Part of a small language model's weights: normalized queries and keys.
Each number is 500 + 50 x the weight over its row's rms, rounded and kept within 0 to 999. Layers, rows and columns count from 0. Numbers have three digits each. The size before them is the row's rms in percent of the matrix's.

# layer 3 MLP up, 3584x896, rms 0.0468, rows 3037-3065, columns 784-895
101:487493464517465480515483438504575484604479540588427443493468458510425532614417460493418403478507472425409528482576563425528430463478574507515495457528462507453488451546545432471491536492528586605422534526502582395417518482421437553476424490431515491409520523427501374540501489467490477398474394465497502594529436469535427531564557534519
101:506529559485444518459517523454494515480596547487497535519442593447433535517571543564583532519443460494441535494506432600488512505584473476514585437513537554452587497534443517502527490457467477477519450523453548433519564537562476431448500504501452490508539521526515516469546546577385541557555507530498538503548528411466466497506438440493
096:518582500544520517490526578412456480544443503461472453402564513546433562473408482478462540497487597532538485603421503474534465547486595445454501595464593517507518563381492431434465430509442520487489548609540484504481562464586401480533445480505502507448482572586467513554538508550486506481559606490437600558477486555447568379460455452332
096:440431430477545555403511498469469520463502602586473446476463549572483574528565418513470445441432486514570531454535529493498566648521568406484429461534492454472496521466409460547522452508498504525390431494469520505559485510448409532465445496515504491488516511577554457473607505457450439542582494526595484513553570483523497512522427517517
102:449454546521513484474469442605481524509472442548447448490512439572495431440388596466480532492364448508474521407492437444513530432458576557524576552595514532559498514561606452503533464514454428462598364463462520509503523398449444511486495544469485448536421506561482507565459600410531443472519567488603560445462401437458445559571462516481
105:486451563512538464471489445416542542460471476581486430511510471580399431533521446509508542493483555522522407575523518468487500485485566468493493528457506560460524542487382516430544463403588503496448456506576597475573537438486422537463529492522479512438521570546466493527439476506488550555420466518466455536520582423437471493444625406537
098:531532513583498567537469519434485494517430499489453462546535408435520487482511550455534479560531478449540589584382469544520611490455476485531530537485608503570457410462567536597487513495561435456490425667513517575534521476563550469504528555428419424559513530491505447392487538446503465457423542463480430495484582532405552577557487543466
100:526510501522506514451498472493544524582537530514500539500499437620516542542530506579436468451524489515492473476530487474525578514530529397517566487431463426484468475610426333493557489474559524436509427479529523441453561462415478566493358495575436542492445460498490533557522582505514411472522513483424395549486508463459478515461520462503
095:538441504515359532561515499406503581496474623515545582521442519443554533535451397584548497522503543520492479473533453448456421491578454463483525460502467485553453493369523487566463489451511461468487507513555506515481571541512475508518550512465493501508498571517430442498494454456437501540433460515489469549579482483509482498468401478505
102:496510517495532470448505529438540641455602521411537426467401500442520448486494464589539480545578530445523509470591515482550523447353542592453576473558461459488536487415498547487505453480507573502574476516562392542462523485513517552506528461524493508507484533472418522465492430559461482442532550531519460537569522534451577434456402609478
080:439466477522434550556413554564496507452447453487482517438603520454369510405443446484429483499481572552535463592502501487554491546444482526464495604462457600435475554428524389582516400487491522504451485485564554445456540491572447503487514483524553561452491445436543431532466472446456474533461528455581453511471429526447533492573414506495
104:383487471486433521431478425450508476490514436450511564438452534573434552448477540450544402515422593510399472486532593523554550528507567529493502463460446547424519506474491481546507435564508457599444434506468475539547577530449432537452521494520493484496476475445513550517469545543419475501407436390521517561511475427450572482442483501460
101:474508579524512475587495455517423519476509402452455508465427561479368437599575417494540484507492561505457462524562443468580453552477536458461457462498478546516563528470490482459510405500443582571445394604473495513486532495492518506544524414510497487626412545571464491464505484509509492528502473487608457525516510494488557512494497615508
122:461436548507415420481427564471571492512505517429461461525545503537500497479402421574489408486524430467530453455472420505444520565446588449582446482471554460466417584430529566520468509491553533488578547499469505482484555515506521523463473442540423459439498485497557567499561441382519452453469518462624511444566459491383567395566468553461
109:400505527533510469457471509450410467505459492528517552414525508416411443528476534491495464478394577406474662573557495551523438519442521498573443519496454469438513490547465514561477458471528514551436443546476462479432539554421543468559490477505394490532588415569492528548564408507431498488512492490459518520481417482503557428529497505458
103:383443623475558557502493525491539476495438475523476477504564365477543569543510565564480459505465503488425488470531477550439490536510513400567547652505509555426465514505451505508529426503492559428497590492531533523567549457470488508493467524605464436521501543548492555439414373510481508512487454467490524446606487538498517445547485483580
092:481429585498498531476486488404604476400449513453476515495504467484497476538516432505518492508516492526437497469436443537490506544461597433451516495544469488523517526499513488605591441469549459503422491522512443510657519458487433490504525538517546397552531556454487420507514551524446526461497489416462498488532541566477576440598458480497
108:424556521543497465478460487405613484481550479519497482493414492474550464463532520414536461510550480462510490568504472520522433518502529494536500469548487450526518509493472529505478477491446455526437464517437412509494485492513456522461453632484569556559409434536505465427495535584543475564521526432589485534434512510606602493494504550460
096:455469462543567479499448609473508559571495608508485513514384516499452433486384437497508560484503586485407581539494497498618549498412492432439570558498399529470423501504467543479572586413483536616413510631452433496421483483508492508508496443498575510413562458534487586464586438483507531412449511522365541488556522576506436437523406533547
104:457478439422568575520539578500474498502532598464464521426457492489449558517498415462529495533571533421382428455501529483513515385519583514490502519426458490530613436522424452485566504512532520567574488418548485479546541546478463437523528460589559577429470559494466520503474509587479356529514521549484462462607514531489510551527442508495
105:487494470493456602508478496520568530495521494494556570436488526497534472523529439444539444419459520505372495510513540493541504564608543461518388474485411582457541484545496474559431518498426506499413543493542467496472513510417481499508515496527570580510536535375499517393456543453515494503509557444563538546525491487542469437428359507420
099:474452539524570453524466526528446545510481456521460554448554564543524540469459475551481432429461563509588505416534493470509473435508420511448513521471475456488479403493538485564535469424451560557476454434514473518537497589480534525441471534517452460461461425420572418425516472502479479457523596510484463473606576427494468530459465437498
105:514486488500474440478483431449599609514451489552482486522491542472519485520532516480564584459457493455419427441468504477482486497556496550608523503475509474405445477496427520505521572485643435564561456480496447537514651478507389468495410446501562398537516531516523533475550549526410556474367471468472474518530581528461459482482528641490
036:444458475557466511473501413414610514561536555543499421473484547441477483525549484561586533405517548509531549523518449525513498514445487444438570524452585471438547526497527490558509499478502569479424589539454529471416562465475398481389466603530561511419510499462586505419499456516455497524513494491507466539455477500445544515569478518500
101:470480512435553432550473373483532559481512467518307498467532654542401438576534494474563492479576494484583488502469452493530466475449416492439477486510531529461467452546504504450536572501467622523557473586478500546494522529472418477437544551571504562513581497492550439517488436449495402538550486514518541472494447575485467501514497606507
097:505479613581456480463433578533483555527480442552534485430487528562516577569564498536494439462525509405570510464486456504581516599424481408496545528490397509489502496538542516579470525493453522473572486569488504436550476547510475493360407468473516534490562470510522482386487396622527552500534579552499537566547390528519439508434513499399
105:509481505555567502475480561461573586569422548462498538546500474492389466411501552441454531518473471583535447479504459499489439534550501458557515448534450468547539534440457475578429462402498565416487510453529507532412590459571574476532472504521456486458486493497542527513554514491511527501479477505522402571498532459487459443503457544325
107:369455455465542583407494532471618473537580504526532529433454478589469439516491523476491488532555399533477464515471488456545561448496546504504457583549531608509495485530488543416543386483575460599512495585519556533546570492523496521461497477640457475438487545476583476409525473468526384448579508490516346531450479517524557515507477419497
098:564485630605543514381527455495459394534517509425532547446553497519441445491498562505411541473497588442453698554520560393482456576565460466500524447553559476413508551468443532552489495560473464512466511572525513429471572472463506455460531487475522421499552510510583529502516424423470420597567556560608547479548466526548501512492449473541
# layer 3 MLP down (transposed), 3584x896, rms 0.0422, rows 3037-3065, columns 784-895
104:474467609433512477476566535520532428573422501518530488520546529498464554501413529440363506448411416459572457574599491536425624450492503496465460556519429505487477465516518498526507573554442494542484602535459438489437476549545535533479504580492469506480533489470591484485540492383489502478431462461436476459535442493501478487519472509595
101:428562528505553427533479544511520488531528522532479435601469486514511561457569454474539472544508394568478484518547475437502565480544507557485519495491599446418443523473457578514558549529581462519508497455493554483485404594549532531537519502462617533483533502566465457456606521572578417589578525526402548470506491557472450541453495492540
097:551459484423473504521525483560498512470420453560438467568487523394559466517412384476520454477456528493542422555551554475564480499639451559496569444490521483395523476472541428467564421548462495442406565378477477587540554497447527505504487469480544485417532524549502518476429408560538549488505448509524508551577431458522489474446501548594
097:544611436485516473540570539448521573497506489428560512509485563494429468526462445480518624519420474586517445558490482440605453527465520473468500565556446496512455588528534471384539542536457516574508497513496431519493523452479412475403544461495543462436443411427444536599447466376477473541489575449525537539574500516454564522487447470574
102:507537410516523484410430513609454505384513538492510512560538409527535479475557515432547485410469437567538554421483439492483455502463413654481544435537465526462455567520516563537446451578573471516544510531540565512421468517479462511540475541549450532464427467516507589530458499511534514502554487513495547510551570488579392473476402596546
106:486499483486477492445487439511460477542530610472466490557480483495467519443508461530386520404449492390526556511510560529526500478477588411480484528557519420526409503511513601464413460571466490452462537512528548626423517458551433561526546505460516482462559521422487563451514452414484509595442425478495463595476543515452488501423596483434
101:530532562481588522518493556474493487521533400593568457550565549500468595462494449556464447485472546467483516568484482552405505478505438461453534504522475477524509555435511527547424504566559443537415470372560562529499430489528476418501458481472515444553513530498500576493491521445504556563338468491526448471480452529477486526512473474571
100:482549550532557484523472586449502416555539495476578418500563438503450568453527430508524496458594444446582536513559508501542516552448542510508420527498564446411478505494523585531476443450513556418475432475496486516443463508552572573492531423526409469486577465531396529464473456579485568488493495525521556471489442621425501513541522490525
093:527535456551457489477602500489492503483527459488600453478478468480488523379375492428499463630445518475556449449531534402511618485516485610510563423591471447516557519483468385454477490532452428399461410456535484493474458584557537443582502526459446393441401501465545506544412486463464503436538536464482492564421455483509508581540468430473
101:581568553500538568491518558434418470515486527447506527444515510493547567465537562530519491473510545495420528541478480532497483490548536472469493487548457558495451408462435490433461465494434488563507551444461448461581455405556416498479449494536552501475372456458478464531523561527510485426566430482499450474493488615402515499540410550609
077:511475444528437453534545560484524445508528481533557497558489476420519516530500485424515585588469526614453366589468533518496527515513466502500475558539519503477469496517426501529498461543637583535526541469434472515512512556519415603468537499491505411486440478568480528445615459568384526522450587495451477505490536453458660454495496522362
101:507512448412547385512699534497527518519391558510491533575455550429491398452511484422402504499554496487559575483476448533596421580426475425497553527497543515516524532474491486592508456511484443478533433535458523476548454459464509488457498582418431539473597545399478439546491415466541470522467515539468457540461530495417528520577539569459
099:493442426516509450506554498529452461480441527417558566505375383484574526574580402584486427466478440456528542470478508481499494443454521505501479527588480514575505458530603515448464500578594428523582468590491571470469424506517484497428431507529510532456515580636431528468431450565494505415474449494427440510479529548530417544587499502418
117:530500465467502473632499657573471570484563452457522487553565437522500486582538436564483513478502463579490456531563439488412532528528551475530577411516576482575488572538405577463494479514594493499583462538519463528491481371424526492484493449496459454453511463495512506465537485495541540523483505507566547532431477410531499486613458559455
107:491517554526486554415441454455431455533450545591506476395557566434428487511534472445474497498414568498524519439519601529487450508544447491504433537447535426453539421549457542594539503524463469511437532476433522436524504503472520530546401505567604462554458433447430593375571428490413560540579573496508528526455428498505561433477463501471
099:445497431398455531466499531502559468489448478502523504598574482572600482528559500534502442552435511526421522517507499473465464526526496455559463519524476427465522560562602473566552556522567474429447494522478627478563500450464520587463488523514510500520462534520510516434449525467499545506462496413519588522529500459487516471521607474512
086:497593395547491462532561584551380511496529469509507423471493556540509521542347615492445486539486529545474494595518562470494490500501497475480511487422542519545437497488550463508562486538459572547512478555576562459398521575546578512420498586579490613522498488530585492508485525530510420527516546552557564627526456492491541548445540519463
106:560360642448497510492479525544520459566546442467615567495514480457462491470563486527583445478533453454610489493498487514451588543502494626590460466542438541438514632508494472487474456581508447505525555506479553527490474386523604467472493526548455490464573446529470464551462507468514588511548538445475457507499485483456567415521475550452
099:615465495533514537411562527468571499505479526582416422505474501499540522544529514501507535529542536477514411552577562495510456519446486487521567518507536572537463547571483641456524524485595454510420584566538514473486458491562541503519463474443460525419464547518440529450449503500457527484520499508536504507488526496516541422485562512508
102:564540591510541599418651532525378419464519507501481375503492512464544492509526565477601461487425528470536460452449486574567453533527519476497527506608536447592565524503514467458512478549527452507579505494340539517466470413501470531556538433569600499485434490496551445449484501505624440519516621492488545467494460548491556485586489465525
104:559435473477581477483400476482578454455474563518507404517506483510513518421588479492451467443474508490527455476470478505557596535431504512593517541636589528435459492518496440452556548589418494455517445573497490467504594529437544514437469473443532505548430498534575547526503521556462530497483508459524443539575547444591472429480468435519
101:476571505482477508463539492572432514512477494475525611518646535512512510488487490545556503500474560548495446410501522490499545461523573535510502454484424487514509499469539492515462516450558484539418469446509551522537548552523567509519483544508445529572491470428473547572515585488551413495489431585529486480460519465543419586545444509451
106:439598508417546375376531529415485539484524539501487540495600490511538532474449545507591526535443416446465498513463428491478479493524538478462555489487492482545447524557425533496522449582501505541488410510474465421512476581507562527498612465471591481581480501498414520432527573433446500521483495503431466558573579500468536543462493519516
021:507475531458561504456555465441510540490466505519517447409519483611477526368457513507484482546442425523478488509493552483528580508582446484445609432503468485538507448557541530445510566502423444465445457442400494545482500395490471490515505500393494527582436454510422561536440529502507553430478532462437525474417487535479464490537540537476
100:409541532414495480529532492547449494366463495404594581551412447503543535487577507438468368579465353513404491389394524443546477500476448503436386545449434502538437610527500450564431520506495480562501462501411464435438468498533469487534606431527554574419526519590471478522463471549481460444465540601433531551395472568548528423472498464461
100:536553562501483596496523532516506531493502531471477501498459585519533520577540468554470465368448474461594440515459569444473449438560510478563436525431404546502520460497513491522511397513461597526543544552456527557503507505579532504513483553553418473498568493511535504601557424523396545542496413513509513468490529475534487474490530447475
106:619621493497428489434537458538450491542529557598453580445507529431428541443516640505440546495554448445594460530562526490505474615577462511522481348583511533540576492500426444510427459444488470504573493524436554536485490560616424573432542498529538513468498470512571521487488510450515495461489447590579519368404508504497550510501451493497
107:504567479496531598486479476568561468503354457491475473525434528485496457443536524446478418526524521501459464445519651537480432559506479512575546474521474412520481464490540493517461461590432553534375548477443488535543517564525473476475487466475506522453518437455545400535495591541553570578461358526518553552538448518513501441457510436520
102:458464475544505549397478535469463447425534588507514499571488382512473372548454450494453518518497456590448514483411442500560444539534483496429489495570528483492393425412530481591473407421518500393556512583422508457521565548453543439546489461543498424538452488559559440441397491485536500421400519522478455538601470599411440368480492474442